Each number is 500 + 25 x the weight over its row's rms, rounded and kept within 0 to 999. Layers, rows and columns count from 0. Numbers have three digits each. The size before them is the row's rms in percent of the matrix's.

# up: layer 2 MLP up, 768x192, rms 0.187, rows 347-393, columns 128-191
# down: layer 2 MLP down (transposed), 768x192, rms 0.173, rows 347-392, columns 128-191
up347 108:507496540495473459533499485472489525515470540497497468508512518484525503509494497530548448530487502458489514489511485508508497531512516476477523479547551516484499485505502485531530509495522497
down347 108:501505526492501494502461455483468445511520481532535533440538471472554517460488539483434495505531498507472458506508496481511495565509470471497509539509483476493497476474510473555548496519476525
up348 091:493541500490447501505506484543550481523493486526547491509491466495485498470525494482507467513479488490501489475500517504457503513466454498529476506481476485475496537505532501493507473484469530
down348 090:509506485504478497534477486459519534483504471509478513534484515499491512478502536533521523546456480457541495523493500548534502486531503480496546501518498559490523526526517509546486538512482501
up349 106:489497500529505467544504464518487484490510497450509500480510513500530478481462467514455467489481490545502504525479460471508520518475489486461504480481456545489516470533521512521509540460542516
down349 110:450498512465469555496477489471545524507503500499485538536517469501507503494495488469519519464498521511483494515551507531459494548516518528532521499483516508497492541482470509507510541524502499
up350 103:532494515489537497541504483482482507486483496497527524521520466506459498440464517467494479475493476446528486499545508497554521533493515495509502518526481511487466502503511505505551519493518500
down350 101:490494463469456482493473497475516533503503501528468469485495503486475513526503502493533545503488505514506456503511508488513498516473482507509473478490529533520531467510503491506492508495531455
up351 081:495454495496510486477530482485466523494492482512502476514466464505482510487517533484517513510475501520518496536497494517534510495458455471474485511519463488495506517504490514485491496478487483
down351 077:489511550475512496507530504492523521511511507472489497476513456532485512498499503514510510495517455515544490535506519545431515526450506515515481481523488498513496502532502529478515516521493515
up352 098:462485491534517500506544553534500499478545514502508531525486452434519527509476505501500505483459494480518437517469513511494531506557513549490466458498511497518549478491517467496476480467497456
down352 112:484474515526493480510518500515480499485497501442465472491533492542517570515499526501500515502493455509481523469517508486490508494536539470537505513455536519530519535450544496501528487473462508
up353 089:542542460533480496498503506510569515463516502467502488488541471476478490525488480501492485519488488535464515447492499520454489455462489516534498473490520497477497483497518489500505488535516489
down353 100:486493531505546482502512507512524494488455493488499539502456504450487504442462470522519466502461462514534444524494485527479459487485503546472531494507505492500532490481459527483527466470536504
up354 104:490497485516514494486486474477491520510556451449506528529491473458448525516469487485507478512506541474463511493495529508466505497518506474534482484517496567499505503509524487478500486533476488
down354 118:468566505525505492533508530533487507481509478507457497553532469478493533533492536486488525501538465499517494554496480500561538504510493504480465477472500508531495498484504553499497533475482489
up355 119:489501509476511491501491507537474435550529516532508559518489522494470513505497510528469526511502468512514535527522503537495496531502505486446494506542539504483491488513532502527504542474515504
down355 118:523503490481485476526458513489488451527517519536503536507485526514467540466511516535501523500535509519470486513541535568522504503494515538462436517534494544499482492535495484449528517467486487
up356 099:503539491505500491500499531463485498479505468510479499520506501592476526475530500538546545519523465540498568475499461539458517490443468509487519436456466470478489470503551514482533444512509490
down356 099:534489500517498486491480508503500486498570464509504465464573501515491513499492515512495524532495474559522529461488440526499494515461492506490530486491528468477457523531528474552494471486466498
up357 086:535476466467526534468467498506481539532497510500540527464501460521434529477508488441447465534488502503480492482493444500490511512505499431512513472497492502537518486448513520448493492523493498
down357 084:519491509474519506497532479477507508519519464512535480478500513511443495469496500490502466505477523552526504493491437543486492488519474493477493462459524538507505492482524501493525475466525509
up358 098:464486504489553509520513504528454549504496498504494545491473492494465547483547515501498490493502508477560495497484504499533452476527542513479543560530521467473510507519507495479519501486482519
down358 091:469523476518518474491489507505499510507477537472434548503502496542474468507535499530463543523505543501489491476465481513539471539494505536485466518463504476501499500519507496473488521463496513
up359 105:504481485524468525529540500495525526510514478479510507483512500498524512487504494507476435514448498462480529471512495496501491540483527518452529484519490533490494523452517502481497526545525478
down359 106:452478464458502459522495533505420489513506513495523501529501506443496475488511489486471460464494455475501505499471514539478470482506495512535507501491546468517467524527530477523500458525491499
up360 097:466453549511545523509504517518495491502492518503543493487485458497523518472520503474494542484458535502523498474518499533538534497434473504478493505492490524499517520495499530523513500559503493
down360 083:491516477543526505459476534484495490491504508496498488524453526497461479491511529507521497507533471505470499493484493488457493489496466489537493557474492511511455505480469475469513505505508502
up361 097:495512510517491509508507519513506508460502533515486471513501507529487487514496528548501501494508524496470515544473548457491481505463495431505517443520468489513537492495529549512513500480458533
down361 100:515487493531466498494503482503518519488527472495496483515506503508519493521514468493481460487470466496518468532480525487508476499517485516490486522516526461461463507496522482513479514493510531
up362 100:521471484557507539536504459499478468486530491503472501465500473511495524446491534461517521494467505471507501547493468501538460553505497541489496510488511512532505528522506500523466512519483500
down362 107:515502515507531521497510504469509506546534531527479510510484540462476486515483497506513495481540530546492445470480491511482504526492466459530506460512485449548505494478503498473507553507490513
up363 090:473456539488507479479462540529477517579468521480488509512451495478442507497480480542505511530508514481504452538490547469483477483490497509480498482509538510486496505479509505472457474502512556
down363 092:481481531470555498493492531531516483550512525467508487489482476487540505497531485478510488528502524483481443488518552499504468520509526485510486517506509502511479491479500482515523524531502501
up364 097:484464506466508511494503516489548498520509499490521524465480518512505536534482520488478565547482460475489541480501491505492509464487495525440511515521518485491503470483550553509505508476498465
down364 103:488508499493531545505524523470530515505525522470519513463464522511526508485514503489453550492488531475527535471464485526514508503482493539461505533492493458490473460453476546535529544484484504
up365 094:482508485522521476524521471483516510493488443497484520489484533447542520477520500520540503532522462508517523483521477507468516474525469510512499515524498533466496417543472467455490525526489533
down365 092:473519531486491502501506451486482490531492462504494496490513519460546539488476486509504494512507472510555502515481508538496474482506520475502477512491489509521475531492488510489494539507467482
up366 105:500492483507487489494491441476465470500497558532485485530487506509527496500548519490494504529460531455527525522534526523546483466517493549478514455505516503480522491499541498492525487533510523
down366 099:433500494464496503463519476489525516506518459530507500487461505535560514519457513446489519553508484530514492498483501458549508534508505456500524517486489477505504509512500476530502504506533534
up367 086:527513465521491483481519492426519475508485512503497525484526442498492486581536489509510509526464497479501518466499519503521467568478508516494477483490491514552493468494462472490499502506468506
down367 097:531496459544486498495509507502505501501503502531466499501502539541485516506463473541498490522448501531497477494496553489465486471493507501512508491523512487535496531494499529444528495491488507
up368 090:513447533464515528488496483510485473504484539558519484507474517522481520506521466497496529518496498535515556495486501474506481461477520505502501537491439488517531446462523494508527457491523503
down368 091:480502459492452483511498477485452518491552513475492489497494510547482526484450462501473536500509508490471500493489486462454467505473530460474496492488492505507532513518505540538516469505484498
up369 101:487532542504523502460499487487472515508511469494468525482506530481457498521501549478532485504463479525534499492497520461508535487525479496500514512502489477534533478435533504493476500495488516
down369 103:505502514465491481477465515473509508501505510478478481504518503510507469500522527528503511519444499542490469515484484516478506482514497463486546495457486531497500482476471500540463503497537511
up370 097:489514489498497495505503470525509488448522515501474541459497512509533481505452509493530510489525494470495567497470477456499484471502504437524569493466521542454476510501555503506522523526486487
down370 101:503494464457486462517507525483493503506489491512515509503508528519524473467527525551496546480480454460496527497487476536458475468537520442530453503486468505456475498467460478504488508477476484
up371 097:504489491483471520520542462513450520474477520503470500530503466488478469524476509507539507425510502510487552525494489528502434457468510495498515522482503511531432522448520497483519449559494489
down371 107:485492498507508521468523553494527506492512502485525500544490516526500461501503468532509534477552470521532491471517480511452492511504484497480498498523490468489483442492488496481491494465515448
up372 097:507444472518508510519465492486485442493501494486494532513472495509523461503497503478470498487476540511501468520451518490528506439505535540525519516495495481485513486523445503470469550531500492
down372 087:511468464511503508524528477503549509514524539525497510526509497498474501508504494481470542460481484484448466493459507479533483473495505529507503501496532508477501518494518511556532490509515515
up373 115:530518504471534514502469508522493552527465484487478557461460444487468451511502487500485492480519489499499512490497508496506583530500493482529504520483421489492524496515525511494554494533474487
down373 109:463547491493477486521479486515493535511471524509506515504474491512509514516490520526478518495517492501529555494525455503450491502487465518538477511458464458538487457509514472422487453507522503
up374 097:510491496485515492496466507507522485484500477521493514477493481518535488493513499504493507469507473494476522466461533498457493409540561482503523513531539493526477458449462495513545485523491521
down374 092:538482517511513524498536433532498474520502498467471549507512530518527445519495487486500520493526487510473512529473528484510545464515506526526458488488542499498459523480518494514545473497521526
up375 082:457482513509498457490528474521463547514488523492515496478490504468502517504492433509499533541517447514541498492507487532479497511499499516469490490506489540532524513536502477469495520533506488
down375 083:514507502497553502469549490515481502506474475499514444468536464481518528490531474507468489521501510523496473514525550510542525517510433519500494540485491487472475479475521484485459493536490500
up376 098:503503518493512466517503465534486522485469468467536505485532479531466502485495499556516469469498462479485492482490487467475530500473457470487488483512555488467519513494517507529488461483525482
down376 092:532512502493552494484485488521499493481476457466498496508525512540475503497491495579463474496499522475471488491462490465470543530490476482511511459515535455521542491503455479513441531462515485
up377 097:517496554464444494536490499479484514498434501509471530444494477506476483527497493492491525530469511517488531518513525528474485484507479507487497483488477544512525518483543514509489484496452507
down377 095:475538484476476534521487464517484506514476493540465578473501505502482473520462494538502539521479560482460501542477528477525513468509467490535520494495469535492490482491500475530498493449490545
up378 076:509509516509475488498456449499501549496511465464473496442483490488498469486494521524516458530506513475484502559517536503508511475490493522482535535493488494540490509470502532521490513483511519
down378 074:519515505506475514495509557523495483521525536497523513531500508513505534527541494508518531517490516472488468492500487479494482486471497477520491518502505510522531499466505535458534497490446456
up379 129:484509508468493520483491448508514527510513529521489497486495517481467504457509511519502475500488519474466505477509535499509469470471510470528516526480436510507506488500521465509524491461501489
down379 111:523548527538497499470532490499520541526513506497522491478492499508492471511519495537520488514485509488493478513498482485489560497475489457550479478468472545492475467485473462515562533515470495
up380 092:498510496503519514474481465463557500465497462510505503532489474501552497520502502509515480534501490477541498514506481477479481488467491537519522469461494491465498515470474504470531492520506490
down380 084:537485472503505476514507498489533533473502473472521450561497479518542497478512525507528508487494473533491508491488471508475518489474546519534497514482464479489483478511468466465490489493465488
up381 083:509493470536500510515494513506510478489507508506512473502461490491523487496483520537552506473518509497497507487491459537466506473508500487502506491496477505493496468510502514487481467525524495
down381 087:504510520540509480503525527543502463465497489485526516503489474515497469514496510529483488526539500509488504490468515504517542481542478495518489474494488511453475491505510510485484536503484461
up382 104:504518488538493515540498490519479444508497472455485478475496465429493514491527506493443505512501520440466511506525499492483494540534498500503531489516526475489496478518478504518548488479542482
down382 095:531489519497506506486519474470465520509541495503501519505503515514510514486509535514499480551533507491496476509514501515513520451469526490523514492508510504492456520491475478489486523487487522
up383 090:505531483509495468544527504492477520508466520482499467541475489523475550451519495483496503451490477501478529444470497512479532472499476516492471532552499544464503518505503485526500517460527487
down383 110:523485489548507482484572493514521485532494539518481523552506499497465508473522501456437484499472472508545492491505504520482497481522522494523521475490499446525492473515514503488522520488499495
up384 101:483466520487465525478473506511486520496459447522461539459513494492518502518484492495448464536507479493535518450490496504518517515505479554495520522524529501503518535499526473489483552517515497
down384 107:539513528498501464473488505521542490503520514488520511533478481482480532503469471473559526494506490501521507493538494466479503516489496507539495486479503497477502544507509560484506516487486508
up385 101:471521533527482530458449511461475511469476457528529538497514488478537431470510477513488475512511513459517519509499451511457517474480505544494494481508482513534491480508500542493505562510505495
down385 103:458450466506516540532435523518493440510503533511501562495564548476498478504518504462500536496507480452535490527478498508515543458524454489515502510492508492462499551465510457530519492534511486
up386 101:461479493493519507475494498542485491461508511499512555512549485474495494498495488464502488493527506447534528471471487450497488471492459511508482514519482519524515511488506507490511530469481485
down386 106:464494473555502501509470516513504532482492489479489527512496523506494520521485568505527555516511470522525524474514499465537514456477508455510511498524523482496526496544491544509536485493542486
up387 098:466515487499526481493528497502445567473456525500510483468508501508521549473538488497528498529490511495501537529488501527527513491494518491503560528506532483533506448461476470486457469515488494
down387 093:514445491499504494448563507496496514513513482478488503476506506472461503501517497517479486504452494545517473489451521501515500523520516528522468543510494517495500471475490513475474519502531497
up388 096:481509500532488480519467514473494504511465490474514475491504456508507501539497497516533520500477513495491488531494475436503505539485519450473516491490455447504470452506470466463503477523500484
down388 086:488546523471449497503478461548487468480545447473496486514485529519468527472519497430523476487510516540480509487496488516474486537468499487539480487518489493507540497518501508496494496483476510
up389 101:506495495554471527491473533495483517474425543480491456510550459556462483493493471475537498484496504497531535504511479474516571518466521529501475481515509538478516495444568490509496511489513476
down389 105:478473497489489476477519497517487484482470496502487435496498480438512495474517493540500493508473489513500504492457482510510502486516504538507522491488493522512477540487548486510504503509497472
up390 097:508548514487534521501535509519501518483471527508521492498508494497482483476561534526522523501582488470500520507521542491485505515516507564507502463527504509529485481495496464512512513517490512
down390 089:481496490480499480490494471504469498464506477486488515501489491461498514497531524521484498427508515484503460466542491447483529556470490514485451474504493505503476516470472536520526476463484475
up391 099:509549474508495501458553482484482518462479456514527488448533523519492527482487513488484477463530463486485496489525497525541481466548482514512488534513530482487512481477507466504526511488504520
down391 096:562524486490483463535510537500528482520483561497542526523473519451525532506470535528441499503534458470476500521462476495497489486476504505513510482498518495488492475513486540496475515441515515
up392 090:490493503520483545539513510514522535512496492504521541562477469492539475488478528493497502511499494512480494522503515487541491528519502511521466487488474549537501499492481519478509466468513509
down392 091:499482498465475526485499554497539521528511471498498475511501516560541463467480518475476476513485522476491486475519539511533538503524508497541463518479496533527496473493522502504435436483487506
up393 098:426543512518509524536526478463523467527491516494511509526532491470449523476523469489508503502480490487461490497504513546510465506488468474484542472532469501529483483513522518475511416512510536